{"d_model": 96, "activation": "gelu", "norm": "layernorm", "bias": "none", "init_std_up": 0.083, "init_std_down": 0.083, "optimizer": "muon_hyperball", "warmup_steps": 200, "batch_tokens": 16384}
Each number is 128 + 24 x the weight over the matrix's rms, rounded and kept within 0 to 255. Layers, rows and columns count from 0. Numbers have three digits each.

# layer 9 MLP down (transposed), 384x96, rms 0.0832, rows 265-337, columns 0-95
074109163113107135105148108086192113117113098116153149147106146168130100173163141154128103159095139146099125119136115171110128186130131127121137117160180141080105088134127119138133121107105154127154100144169066139120127152142109054144136107107092132135160139159088144140076168118126131110
114137136113132130116126093154142138091128139128164096103171093123156160142072133121116115131142113168084149154113132086128130125154117138144121116126099137141127117106148146116078144075125107137128107107174149090114150139170159120146146157189135117131135130138122161187118112118099124150
106108145105089160159149124145131168126105126150103118068128117124154130119098108138125122136144126148095123127086109118145072165123123123110124120155105114127119142125108123096139105137133103107170138141182141133133053147133097170164121152098136135155120185174141133112101180097117154135
127112134119109134102123160144124119121131125145103175098111141136101131116144133120140093133144130154157107092170187145106150100127138147139155115162131135108128093121110129139137091142119082112139086120162135154102142105134116123128144086137138058122108114143162124139131149153119138125
120113133112119160125097132128157145133105131140131125136096162120148111098125092123119111108117170177174166100152124124159107091128146125096118117152140115096105140103138097149152119131113141139083050112108147125162141132085120109133135179135153123165065093148152146129149144131127143135
129159112132086141157123123133129165155120127147136131146131138152148149147106135157112118149083138109130120091173132160135111125136114122156136090130129123097159130135111139121049121101120067149178109144070124137100114113124133124168153142083114138087155118152119095106144131121135160098
122144163140120123115098116075121153142114123168076135160085146139120134156103137162149127143142152129145130125137141164105185162136180117100105100119116123113127112159148125148143128135115140085122159121123080095100173087147107107140136095096128130133112090145131122173085143125119119136
102100103149100130145149157149092114141093126119102127099172133165119124137114086189107140101110109109120130105160098143112113146135100135108106118140157153152173167088097128110166133123117177134143166152118077061108105116166159159121160120125133116137158130115158134119116134148140151131
139123117113092136157133111110130161113131120124148117119099102172136123125082130149094133128137077112150137166139098138136148120161151139131117177130130131141106191125129126089105143115118100108186114163113113102102099110133156104123085168091117172130137097125136140148143140131133144157
088100138156103095088175118100130099117107133121156109103105105151137140133116143142116158118158135090182146132113104131113133151144140130113155127126156081118156129072134135136110121123135128174179154129131119131120114135137093139140074174109129153109090147124112134132117141147149114130
106171106151109103164140158171132121166107159101115111128130151180163128119161092130160176130111150104154163113083109128153171120110108143150110142122135121114137122134128130124103149079172112127111143101134116108119118104138110105120141113107109149145108122114148107123126115160114137122
139118110142078134156097107097131075178135140109059153131118125115132139144107118127152115118107139133138125177065104140126124133106105162092136125128101122137134122147118092102154159101147135124133123171160124131150100160132144126143136169166148139118111142146101143109127113125165160116
154091135089111162072145107128103198154119139089111104142110160150146171146096126166151101122089098153129137093099081180130163171149137126125109161177100143147160138126117134112129099121131144134137144126125150113138117132133092122159076134131128115077119136097165126123137139117151115138
159119161129114102150149130127159106135124137128146105068083138101133167157106145151115118107126125104143144112158103143062150113144127142132133153160133172089158117128151121137147135126153080153132116109136146160134111134108141103105134149082129110172135129155124121178105104072095119131
134118121122140146107110104127110116132128154130155151122108178093161131140103109148105152136113153134153118146160057098149150128166120115153124128157159129093119101097113109153135172140120129137089166106126093141132150073132156118144113143138097172121104107125106163153125077142106107105
136169116124118128130137120080143121105175079120136131162106122114147109126110086098131103144177138116139128098140171145119104121117155117175140139076125141113162143125161132106129127121077142105102095089125175122120181126141138126168117119141135118113116155123131091104103122129125176133
121129117148142092120099169151149133111144136109142044164079105148155145161126143136085134140101090154105145106076102111093136135116119145094141124124103136100134145110156175105108116190098134142138106148153117113105129112121121160106131157159170123115135173104148126086098169182130139113
076131081083177118149114096098144112117109145148157138154123161124108125127115148115167128114144128112141123101205091097085113145123133124166138103125110147168158121116120171109146111150145157156152098109121126108140145093126110158162067176138096116164131148140124091100168109104142099128
144155171092073113140127143128142148124121108135109166105161138150129132087144087142156109144154097132128093136105114108133130155102108097178112087110109133066128134160133155079145107098159124110115125132120103160161148139127130098121122118194081147206162129163125172127129094119133134136
122131088156142085126125089143119112154120112117128128150154161128140138107191102132149151095164076102125131129127136126138137102146126123105116101145100089106134133143118143127114125151134107124117170130135161092141159163132106155106129147088162115115152092156156110161136125119130070086
097175113142155092112091126139120141183166147133091169174088109172102175095109131120139116114134075149126139106138109144108137129151129085125162118153127158159076109141124152120103097121161105126119108125145128129113112098140150128129130129130147118115086149137119103160136130154140135130
104153092174114090161160128120128097126120137124119098137124106121099161136144136111107161096125165151122119148152164090128142142137104124156137145124188139116104130127123141107141138141151131153110139115113113128148088137137111102113102075156115124145134096139142118111109134142120121133
154123175146094120154114109128143137174116111122103106108117136148140118139130080145157103102100166141133179106134140112159109122124150106150142141135141107105123115152109156161115129123115201140150123142098071106117147105111112117184120060128116103113151099120126114136148108139112169106
102112121149141127140132095138137089161140105126138147099155123118162127129141111128104119081106118113127110100094161107120142104141204137097147115144121119121135086155158101122163145101153142159127150137124139130158137109125136144123162102141129155118142122112184098148068136100105084119
193125101182141102096140133164121165141161123094139130106138057131119139141127099139121115178090105157142142124100047109118088121100082147161109110112143172136129113132093134141159110132146150118126161070157144118082149132151149124161117110128105134125109103131148126143107119127154136117
163137138120142121147124142142087148131150152098126127134117138151150130123118084123096097115122102124106161092108124149206118113113101146115112181160132177148139135097121129148133113132140117129091154088157161124103113148118109116101117151155172108140127132120079150084123106101118129155
126133114128151159163123199125113144077144083127114149109120122094125123182160137135126136142099125127146128121106111100162111112120130073183094134120137122064092172142143113116128143089124107149178174141110069120151152163128134095135141107109123111187135145118131135101144110113111106135
123131135134142119126144133162205073150110124145114193115142122115110140079151123092126114112154130106097127097108137119109170136147090116152158107102102098123102110085137138141137108138139125147140130109115163164139144143115150093140193093150104153134140112154168088165118123077119144136
076132134115120125120129115165130145109100138111133089114129117137129095093102176160123141127132121118122103158130085114128156115108143159166149156113116113149076103098136126114169121132139167151165122125122172118161112173108146138102144172099148107154119134100114108107120122115106146177
102136109113086091102160131149147128170104151102088152161171126137154138145141109140100137114104136135093163143118115118149162087098132156142114093127093094144124149124141112098156185167095138126125138127169171107138090102097143122145121169101130186103101119142105113156150101156100143156
167115082101104134136112135125144158116176121155123103133166138130111145169128144133148081173106104126124103147118120182128164122121127157099150122083107121075140137159150097147156098132128129106097121141137115119133141114095147085145122137098140114138152094139112124108161144140171093102
162113109168135127135129092126127110138108091172112098102123117105148102150143109103169131128123105123147138105143109130131127105099145150108139125145148165125137120161111123122116122122127131147106101142114084100157135109118132131126138202118104149143113123116168125101157157145160104120
118141146129121163154128140132161139093137117150126167095137140091127112144100145103115117099118112144124134137146127136120119138129138101130134139122112117093157143142081134113113091085142131107105105106128140143143119172146153165099147144121125108144146134088118106134111106109093174176
136123124111143126123123105160153163146115067104098091110121151110130140158135130093156117144122125167134154139136142137149125128152098095127122117164128144131100121105123105127121163100157122121092148110114121114128138142196112156078107145148159161115142155139122120108052126153131159138
130079104147138103094126085078170135106115137091124105139127123118129131125097130110136188136146120140150168137140137135161124155138116130121075114107122123168120116137128164095119119114143144128094128117118126101148139126115135148180125134147107100121143090155184154118154130128146168135
106104102115141130102109103101102112101146090150133146109134121117132100086131178085123141160109101110128103124104133162088160160137098113138111157120137177119144140144107158162141093180111132116178132173112136088104141158143184125132126146130132143128131164107133079126131127182099178135
086162149102126115115101068112104109118137116119161131139150122132179112129122135140120160113133088079137145120136118091159124148130137107164123099130100125099157107162148124174081120144076137162162101161101160133104100097098145142154122174143120132138136138166124126130149090139139107126
125118097120140107132153119131154133101151120101133123168133106163117131172103095144131066122121134129171159140152161084134099104134168101159144131119137133131146153159120125080150095118133146100189112108128101114131125141098121103152162101168117058103161116131114129169158077148136137120
124130144168132108138102142168111144167134136104138100125138131171112130139096138115146138138138156114109152157185084157131155131140109141139122151099098114146112112107107138084132107106078138115089150086134126172156133123099108155150124135107103129105153119103114166089158131133077144162
172160151143109133105166131126124129060137152124099108130158106103162151170129148117124060126135134132151136138146096124156134109134143151143100097130135114126087088149125140102136144153123107173140124116095122163133133134127160144111153122089108106116054116132126121168153165158158118104
099124127137102142120147114153113153091094132122181086158123116097102108133144115109149146117095128160145116105098128143122124122130097130154134090137101147151125121125155121159120126104116112182157076118139175108105123145149151139154155130157160098115122133119127131118116116173106151134
137119154120128106121090113119156162141158116121166135128125151134118107139116102154136117091126129153144115127149172124112137160122128144121123165155100119152082090117141127152133131111076156104135126159124154113115158109115130144116109114137133118103128093104149149114121150139138128154
114149113142143138131190102106134140136093128120118165137112189155115137142121077127128080138090099106144124116119106169117140153163106179090096127123144111123137137151108098136136141143145117165130128113138144119114143149107148115110145147137113098105105172157120138124111091076110142137
112146136174109141153158170136145104072113152144148142129107102136121143110143153137138123120082137115093120108124097182120131138107123138123145072146112111160090120087053134153136118149096134157147136105144139147191119126135155135145150120113136124104114140145108110140097171123148097147
113139086169152146133121074157128162122150141136142119106118058153141139137120171129141102110131149106152102119103103127125133142121174137138123148120133142110104132128132102114117156129131139132111119112130112131156149123126146089140093157143140168136124103117114195102086142147146105115
147127136159154144132115072130106118106117154106173106118132153066095077130103105101160143163132096128168149154164121105129091112142167122152117130109155133145142144150125131104126150116165094109114133148113130119139083136148085159106149143164080115152136114116115150150131096109136177114
116161122155105140115112120106131157147104114128132175175080109137096153098162124108127099143121122151090150118143127134100115139100141102070166129134134141114145079135100134137147105146114182135141098109150142142086148149136138141112161100128121171103155126100125079114117154156114128132
118107118116121162158117109122121113133145149141116106144116092103139133123157175124068093166110189116108114151127104127125165122076092133144159100106093138126229144142144104145137117107117136147089108104094154125125121127112132129172111139146153139103151145193128151121140161099099092134
160131119131110107134144169130094155072143114112114116104141132126092104158135137109116114112124135129156141128108138134164129131164135135160141108153076144121082123130145152153130150128145129141100181143120102149103152088088114124125081088074119136104110114148141120102177161127163138142
143130116149152138112131074140136134090135137119171109149155123114069121107138150110112117128134108102132146158134097129121178080115092156137131149081142161149121150160112113080116131105104160082115140125133171072141125121174143151130165047119136140137149102095168110129141124135146122142
112101120142130110105128090148128134110151152129171157115114103125111145144096130116144117139118101133160094170075124140088149130101093107098123150148142145109172159123157122093127101137086105144144100160164115133162119124158152122164135127128130119126104095153153143125130131154124145100
117094141095192155109118171160123110115128152137182114121102130111133175159123157061106106130097101135146115107089095131149130081123103112114111148142125137164166127116138107156102144131085133104142177127134089134096162098121130116085135153142151111128154101131133150107095159133164101146
128108127139080123184125149083139095160123109139108157123128111152134111112155136170132121123132115141102116097124094099098117093118083144122105155112121116099100142137196151124123146126128121138131142152108142112142116136129143142144116164146105139144162149157154127068135122185139123106
143149121143139115186058111129140157129153136136114098170117097147159148080138136174129123124088146078147105149138117163146134124120133129096143142135123087125140126142106088146096101074146149146103091158106163127101165074100153162120152151112161143145097136164067138127136110134147120109
114094118184127118116113114135143120148131138121139154121122159113123121136125103117106134124112112121093149084162124133071180121100107088156129157135130146151139135119105125132156108118146149161162121130090144098151094100167116146119116136159120129152140158128131126168105148131124156124
121137141105130175130121124095126149167121110104120133151160108120105170097143119128135108107114136093170107155089112121141177132117146122148113100106092122106122118121142159116145101128141119132159104155128156096110097137108128128131140148121160138144119090115146185153144132116130134121
122109136126138148146127126142163111116160086142061152122157131117135150121144105118136122152122147146145141149132126128151113103096158136175149145137107107128078135139092101118116148163130117166117147118081112098100117118136115111105149128101146126137093157106125145119170086116130163135
133090114164110082090156180148167145123127134097132127158139132125119165123103145110133150120144124141106146095180121125151109075089114177133128121133150159132122102108094104152139142166103093102166148118122100167128081110134108127182159190138133110120124103120108157126133130100119058121
135107098152152100115145143140142120135107134134102100138125117103147115125120103086101173129160136131114142193152129122148131122131153087147113117135125136143097147116156118090102112105130156119139148103095150118127094153089148130132125100122160098127187152150118162136142100145149113154
169125146128111085176101109104096138137102158138147129115124124109110123101167145104100119154120107071104138145145126136121133085120155139161106146158150131124121117157111136138094136127116144136115121104107126132140119147112076115120136164191148143136154157148112106146130066163124151125
125082127124100112142166156140152119098105096154127161135127129131140158118111126146167119122146125107110169123160101160106123128160121103134138103127154099136123142141154098157156088118089152134136127082126156135090120128130104155169155141087121127105141111133146131177097115092123129124
159095116101145142092168126117108120092120110134111183129136119165113095137162090155132102156132129090133144154115124109127126100138148107128137111150127134154154149126128127115147097109125149154111164085136169084089120063114105118127137120093133149156151123155143140125158131117149139131
124151084119145132119122132156138110106129111152178149159137198110095097083124153151109122126192109078118152098130138120108139128145083128108089137122123146125146109125139119148124115093108128128143138112116111089134124143101153116126152130098194115136148130175140147097152115144105133104
119123120161136127154138121128145151105205090102096109133161131139121122125133132165128110155109118108094103102153097117143069127106101126140114125154134139149120163133140141082106149106155136135105145167133159174099138136134086144163118132146104104165148125117145154109158098115101137139
143154146154089158130131127125133125105158131137131140136140164124144137126152122099132136119099125190126109120111130104118098131093119133114083157117099142132119124137109108113159118127143113161101111122106130154128148142146109091119143127088118149098112144123151175151094167151116167128
137172104122146115153099177094117143112144151125113170175117122119152170160112104139112134170077145148120152077119151084171158100093129122098140122133107146114092146122154141099119099141101133112123127140135143134084115118116100107094142150091105163144129136145141117143127146160119107103
192080144092131135127147157123109132102116110143154134101103079159115150143120155114081136144117116162139118136116130160118085162113164104095151159197128105108123101154133131119101126133102135092161086123167088135126154164183151107110141119100156115117079145111127131125158168126137139147
129128127111154148120130127105154156152155089084054115150104111142122113160132107151076135123131133117121100101127088165138156144143147133155133112117150132145113163129111118138102106137104162114126130157160170129152125127131126145126105162174098128098107102112146114125126127126130181112
150166145089102113141103115125101145137163157126147130154119126125107142119159112108123150102122110125113123117107130121106107132102087117155146128128135133105136159191138155132079107133105134153132099117099134107202148176141162097123102116124113142114140126123172118107127090163155140102
102098132142114116127104127126172139146144102136117085119112137126177135115120112153119140184167136133113113141161079178121124146179112184097138078106184129132146125117131140138111128159100122135090136147102128116089145140134115160112113130120131109098138139100102090116154163115117138087
155158096144142117091153118129149132167097150144145133079102097105082149141114139134162129142129124081140102126138110102126122153140131120095141116142124151133143184101191085108077096110071103131136127128124174142138133145077157104128125141116165095143123128158168125088108118168111116092
099107094109085090130131084117096143149146132063147117168111078140189108127135141126176176143115115123148121120116115128163134133158123152162116100121137120126146099148129129143135095101101170106131115154159071165133119125139101107113151180111134133143128099145147125145159122148128112097
142122101143147119130088141145138132115116134113124140110097099118104152152159126102136133162159111089158128144161159124153145126146190110111143176168085129116119090115130142117155111119177129105119123112092159122114133077088096148156090132141137190117137131127091129121098128112132168139
# layer 9 MLP up, 384x96, rms 0.083, rows 266-337, columns 0-95
102138142106116099117121129112134095120126109119074136077126108076086118082160135148136121097097107165103156098155164113166082117121126114102100136108115123119071118130084123113083066152132136082130124068096082128075133107124117114099095118101116109090119162092099086104130153121096117081
141151113093130132132109143121095149128157164158110111139141157182112083104129164126099172086121152134107114118111137167100120118099159091123063146125144139145110135084115143107128135144131130166132135113177162129137183103145131115122126097106130106098147102099161153119138119099125107146
101136099110144106104112096124143124117162159142139096150158125080155105131117146158123141149144140112098151135107124136157142179113153119132121124103130130160093160121144100142127153106122150122120119120110110126071133134118085143154150122137102135152097113077104114164121151165099112108
127176160140125111124156116100141169111148146110144117143156130122107115116150185129120086131144120132110089130177133178124108111105146157143103130099115093126157086184134153148131131120129096128146158128120120133130106130124113134099103114143112090118179164096107141144102138133146107161
089123132111134132139134130127109117125137111128181156109140134139140128169145136107154116087154151138103104139164117101115118151146130177094117112105150140121173148154124160185143124170103182159112139136163116168141132129077157087137151121162133109137110129140140148161120140122127124149
161144105118154123100121122116156129140156157135169119112145164092142130149144156133157136123120161125136198154135148097139124137116164161125152119167126178142130178113136134160092151123180149162119093092137131169104157151126089136098169135151158138148110119167131157108160144129170167135
180105155096136146139121141117120153157151153149110149151127109125120115096149188098143145133164153118093126154119106133169159088139145157097161122115111158124079148148092143096097102114110129148112142159145107146091117135117112116166132130169143079115081113099161149097121147122132111108
114077140139148131139119120138131083123125111111136110118124118110140099128136087101156124092104152119161130090129171121129160134101110139120140067141108137149105108128152123135133166116129148127151115150136148146155166136104088118162134121143121132098112133110083146174113155124095132109
166134104119122103125090107107127131107134115115132123103099147161134146116078122138125116115118114169119134127117150093088148055113083116144123125140126132180136119107123131102115099148130134120111083154130087128134145130111095127135128111140125073156127124127117116137118090128145098131
131093135165139174128140112105128139134127108178127128085173100152116144103132127131121122112124101138104113148118156127162116117159135104140136116126175143136157131145150144105155104174098138105117121120106152127165152127138141115144160153154115096103126098151122115136092155143119105148
113130137141173171115132130134114154083079145130171129100142163113133104149144156188115140142146156118130142098135136117112190119138147128135130139113118130112111114124109179151109188136215066106076099144142158120144146120118115090138183138152132130162104114106125162125140136124124106160
138158142091107134151134142123118096149135114113181142129149139110154088153161143141172096094167130095153149151133107121065103107163145110146123167152113089154121113143142101127179134124107151119110108118102145155108159175182111113124125136135106129135177117154085143118083135126116119165
137125126165163127114104153102062132114134112137158129151151095143107126148127149142152124155114132155110070123138154138157151140117176166161145144141176100120141103099083169158161173160140128119185112135130104135151134106145106146134126100146166153130143109165133151123147137111119125155
166123145168142142123127113155114109110134129118101081120136186152154140129176181113148099129144156127156108169167126153111137142127103100163122132103203104140107120131096127130141120146194138092141129109121118161125146137154183082157142139148102132116107090126130139102134128095118119096
115122109132127136107125142144141123131104154098127115103132092137115131157101133150107127101142101160131144134132135113144123131136129122094078114117150107155126097121114105116121188144167132164162128144150071139133077116137094128118136156093094103164167112130108156120163136123135103130
110149150101105160104104131118130099167144116117146153114139086127078113083144146108126147114166127135114074151085109169115153103137109121133093059104129129099150131170097127101119152116097125161092163134119115153147158176136116137131143122178126138123135089136150116106114121126096103096
117098115131154148109126179149094174156136128133120126108133102147145146109123106123118154103157157104098088140143158202117129112156087142120087129129141128133109138123181095130150134105112129130139138149097111144105078149182106107080162114100132112098158083098098139151110106141119137100
174113131078084109109137165069147129189104114141091127102107140113130167152149168175099127128125136149126142092160147117157125095097148085148128129100130160084109093126144161095176141147090114122162123123135117144124162169078148125144122107115133127138135155126108123080125147122096148146
111170090100141145126094127118118127142145138180085107117134152115138109139110145120108149065145153126102111129156115088138102123101153131103132159096132132141102140135121123106163127114132107116158106136150114130100134095065140152103127137127110111120116083109116113127115105108136164098
169120103140143137150106100127089135150125128125155158101137154122119124101153125143110122104169141118109098160104158136139116122134115125144109153129094121134124122094145106058095112163119127101125105123172101142125142130094133100096157131170111097118110149091139094163155106104106138136
127127125129148138128113149099134115148109119137127111125094098090179122110118156147102102106102122131131136134104107126119098131114102118156072117104125173096121137178130121107105138099087120130110096157127120134152117110113122112125125160095100128100140097138125124110142116061100118175
129149121105132114117156128154135135113116083157127128141120115098115136094093074075097151104146135109100126112142156120115183107146160127110162108138125112126184149104146092122162151129139129140075142171093118163141127163174136125169102127118151129149113128146120171121203153118120125122
158138129121139115106136136124143122143094137116094130133107160111104158113125167173147168084156152134140137135135070158094111100115162125150176128118177101143136128133090191129142145152144111130166144190184120148140170116137110146181128108192097106119125086141123115106148121116129137135
134096110124104119133108114141080129175113130116143089121146121162118125130151114133109179136148141122161135116141113154131155067124133128090126164093089103160136129171119146125127128112106120105140125156129143160138126108110147124100115081096153090101064151140127146106140140095143139117
117099107105116111130139145098098132149079116128139092119156158140128088113126137091157095122109106131138122115134130086155129128095116115136134120082092162118083138130141123123156145135123122105176098116118144119115137103074062091106110125123126123083148132096106083102132113154124122074
138095100117080140119107122109136115136092132096168106163116129116183109106122101097107127121151136156105127134128141077109123111099139159141128077136114088137119139153095124133128149156096146096145106135124150172130122100094146152115145087166150162109116109134125152129105097112110127138
151135124114120098104127153125111145092158129177147157134137133149104088108082138122144109129157126134148095116163155133129159170132109177122163070165135140143152153122144080108118159084120115093097100124170106146138152154139163120122077109154127111107090137127116138128102112125114125138
109140141151105105139148166108093142155126116174106129126105141112119118115145171110114106093127137115095094140147175098096113135147114087126125104083115153110107128159134148187139159139138159153111083104108151103129116105106112125103111122123107103123115167148160139091130129084115152116
153148124124160160124119128137093163153083113137126071117112104158148130100158145121100149150093130130136116078144134117090168142115138144082100126139139188167084107127104124101062117132144129091104082122155132136150153095141133095117119106141117100104138133134111164126082124155143111105
107128146129140160150140182110075078161103125095131173101140121113108141108152135113160159140123145156184127109101135118140107111096152074137091141153115137150109117090121128148107171144113140122120182099100129136122110098163141137106148065147114124125128130172107132138125118099081138174
119132113093128095113117137122125159123119124083148154132125155130163143121172115102123125118120152148134093118135109098128116122131120081084118097081106120113110144134126113144068153132094124102120119095160164119150151171081117116079091123126094125110129163163153151138097108122138142139
113138139112141106110096129115152112115135151146129130131105180113119128077127102093146129163151162096134107144151145134110112151101128153145149147144096145152160091113157123131143146148112137126093108172146150135148123071111111145114140127154120137116141080108192147113166130129152101149
163112154142116164112110087125105130099116103137119140126129124146132118082130100123102172141122117133086120115108171138108105140158194093087127171083133137140156087128131116137114166120118139166094124188152123124120148159150157143130148153157135124107147090092112148149118103152118115128
129148136121117137104132108154135081124118153117150126126116153141123096091144081092159157073095122159150155125136129109130129109111130142107154111154117156095119144155141097122149136078106091094135136144154147125152107112146108127122126101119113117067120142105134157146150101122118083161
090144146114146174099146144101150104112113143107099116129094144131124168117139146147130116190087144158072090139127150127146103129096140138129119057108116075160114086140137179131108180145131131129095146133105143121121139159094117158075094152143151141143132126134077111085122149088143149136
137113121115113123142138159092133107156093123160107133130112106133101126086115133111103138121096184147095136150125138109088118144112132116109141107146104120117130132118110113156133153129198085150126134122123123155142129084140112122104141128164139159100125164145074079156124146130161119106
140103152096159102107093107135158124115157154149156152102124091147160129128089127137168135109108121153110100143186158135103154093126121143166123111126120055105123121148118124137100131133118147138080166145130094141104091163102102088158139120109168137124077112078143126080117131103123114169
157136126065160145098113130082159129112106160143109113132078128121147151145076140115153160147155141169122115109125119153087128158133141140108130113113101160140156134137111121122132178109086114156137154157156137148063121165124156133114117132144093093089074120131148095139101086119117156147
138126122141131123102117118149160137181094102146167138095118121083092121092132150104088156124127113151105116090158165124132118157125143146125106169095172144143150163134125135129136106119131098107155100159161114115117177111087154129124100106166164136093165109137140162138106127091161139126
149118098123085130143108146091110144148122135154163147118091134118133102130143110143077151123153117137141157143146171097160138142150174085133108163112162122126146131116115186144095141157121147106143104113091115171122148156099137124145129129120128098121162129148099129113133156115106098133
088106081115186123101111157149098138124098152143087122138094125130132114153153100115115116119136120108095128168140138148115173141151143106151129125083154092113134134160125135118132151143126116092091101115149110152098156171096155133133136137119154092130110110129124137136121122132134159125
127159158129129150134107126108136074124203156128132145097118159112115111108122143154128120125142148142093104158099161135120090127132140134120130159125146160122100141134149119088139136107157120099092147112127148133100136132075128106124150129116143108132109147102133118134130150159080150056
135106074134124086123106138094094106232186144139142113109127097108164084144116137147128163124148113104140086155111157127150129087151139139103173144151131170096122122143125120124123144118099133086108087106143156168133142119140134171099141139139124139160125120102137158133141140138092141180
170127120128117123122145140118132112087133135121124115124141177109123157126122107132129201083103100144124107108137112143130137116111122133124135116156102130145133107113127148117115186107097103164082156126107148133111087126148132140085148109151130113103122126107109164135069118142065151133
095128091129185135136122171080099105126156108134142144134140114121099085145131095143109105122088130107157044121146149115106145113138162097099142152155156094153137115093118067106135086118065135093131109162117117153114162166121130137129151080132119118119113107092119126118126154117091092145
143104159138141136117107140103093133113149135161120131121158134118138124127078103166118136090144163137098105154117116091167124110127099154140134124144103145138154184101100096121154125139145113109111094137107158133143145121073169129096111138142126094105126159189115107114170143147146156117
100143100164144149118121150070117125154135172173132127122122133110102124120157123066157052145121162171163090162104114078086135133078072120088144119099138133123122123123161084162086126115135160173091092102097119149128129119118159123142120118141102150113169143154096111128120162142150115137
142132175147118125111112095180164117164133123123156109110116142126140163135086131136166118153133116138138121139083129134122113100132132121123107135128123124121149135073157114129121159114110122080167132116099126137188124123148139125117129133133130107096143114082080181113074115151117150130
138121154093158110094120132114137079196112108123145141095151111099077090106141093112111103136109128134123093158100133099178106115108156127143149151127084132113100072114103148118155115113127092114119116163124139120064118089179099155118133145155108121126119104123126152126139124123153147099
102109140113151086103124177115153121156090126123096132101100105134183094135083096119138146106132156130128134087098158144157115102160132120099114125128099118129154098131167126140143111080098080142113120121097100133122118086112107111108109152106156123135135163086063133102132126095151127136
165128132086156128122111140152134156095144122128162089114096146152130144147161136110129152144140127113159095165126147161089111172157128086143093111122178111151163128072120140136128127147123112095142087133144126125136117163125111113123056140144114092159105125162134167127128185099144126138
147162121097089100125116139084162068111112166122099128145120131128144147212133143155126124139134168142116117161054078133070160124126114140109142115144138116115143104121123105121152154126166140124099118127121077161147135148124151158153113091150135114130146136127142129128110154118115121138
108139151131147093097179117108116153149163142115136095109119098145072116112127144116085110157133154113119092171135149132113068125149131162147150089106130086136134135105131177105115112128118119138144090146104140104151127129145152102143142088117186067104120152103132140143132136097136139152
134145156097161141120142117096105132130126114155153121107140105134139114157105150130147097119113142151133138137120116103169142132136107190121119128151096123137096154116109133167129113137120127129126146129169140150118190145123177124122090097156126116131094115137102156110148118151162151142
188120141098133123126151155134123131111134171129188137102136138142138134153153108174096114190137119117151152138117182134101123081155156123132132146118142107129147117151091180128133162157146141147143118127144132166125166099108120133155145129134121121138129097150146143141134133144120143098
103109136148143137103083137108152112142084100135120148098121127157166086139117178117093142111142138124125136121128135149132142141120135087111158171132128109125117118123132134130097151129136127086095116105184105174088097124122135091133128136166112133124119161153134141136150132177146092124
149117155122099116113099100134119156125089097121146109077094111071158115145144110124134116121077105157091129145130146157120135128128079131190187130114138117148094113101139107176150133092142150097124161122143165132094119119091088128105083093125107140097137116122104150135162091145110103133
129080132103138103133085144131128155136120119129123124107122116079131092133113172113118115123137138129127106114104122141090155114081110127122117107151127104106136156122128082101166127107122143131087139156129147121145139144137126096133116148068102094119113119137127129123103120095087154159
110149146122147138124115159107139104146116167116143124104140103108122151138153118131097109119118145150087150112108109193102172096091097084145114164139116120099152146148138108125144134158121130109140095147105151111157126133123152082111099092103116109106147151155152118144143167121055158141
124133110109134138140094079103097086146134125162136100138143107135109147130151135130117104126107133129126110108120122110147151066123178141090132147146116105127125148139165136116128123115094148129086124099080098154099140099129119139140116107163153103169157194145130132112153137120133093125
113145154148103117094118138121139114141121132119131137111127177115103110114151141107138170106147154164127078122099162117121115117120133140125101112131135108103113133138108138096118095114143129105111085129122125117117089175123122107081127156122076097135109108140123113136153154097110136148
094175153127097152124151136120101119173105130145129160143145066134138155128113150145123168131134133148125107126175150080144123106148149116116147125093078133097124112104117086174165118104132116146115106140143133157129159134143163096153130088132124106124080161151161105143152104136090084150
111127138127104157123148130112144086163114105119112114089107144092121092137149156112125135127111128118153140162105129103120152080131137172138099182134096094117110156151097131142112147114141154126101084159106095086170117099129129123091117118135132092108120121101119093129139146070106142116
100113102136149083114107115104146095131107125148103139111130075110182130137121136122133115162124109116128167122086062125102139100151142137119081128102153114124115099089112093129124152135120114107116114153143121164091127107136120137120080119127151085122128081102125095083124106096126090116
076101139137103135099149087138121114103142131077127114078141123122121139149095110156133113127167145133084115109095148146098084154116141157124137160153149138135156138085180117128133145139156122112136125135117119118146101137138178103127146138156138149128098131114132175158123172092095105146
085099157142095112120158129099098131142132113142136082146168114130079129114183130146209135117114159120107129127107146119080133149150135114141127139148149144137136100181160168087165143152143142150155151132139110121146116077105111108122130129159150130093155087128118103117108113160127135156
148149116134136110148092141101135071113142163127127097111138139131152109140089154081140128127107122167135098132099120152144112116100087121118143151141114127120117108139145133074131126137125125180127134128120105127133095090126121133167134136140112104134145166162131104140159097090129086115
126093126130145109170175129126104151112118125146090136101155159117127129168123166085128124164108134140130108135106123100124116116162102134109139135118132124153107126115154140156162156143126133093127131122123152147077099148094112126120089114120159117103081126128132168113113190124162100152
162195155144147183147094136131126101120083133103160142123140149161147150147118140132090135102138128101109133167103164131118129107123159097167189166135108104130089128136150133138195141083141146112162107116171142130171123118099149092146149065135139142116123104127091138111121108144127132181
098123141141123100105104117113095104090094131123100114160176146131116107139138139125082119171110125155108084143127162180099153132077115139101129114123139127150106118083073157108141108169101143095118122119097144128144083122155119120135134177156137111108094087104141149153137184136122111133
131161104112111140128123109125128124140102128171113130084096092159143147115098137122093179109130124128082106141177166216127105101061109157138125126123134142148147177155129108097161130148159135106139142140110151148128147115134140123099157066148090128115112134116093109131151112135109136132
111156139111161127118069168096143113138134134132186100093104136130107143158150108156169143111153115125138114135124121092086128131119139105124110127118108137118151109058142163121128147113147150098114124113116169131129101134101087093098106131136117123117123104169154135129125083129145127122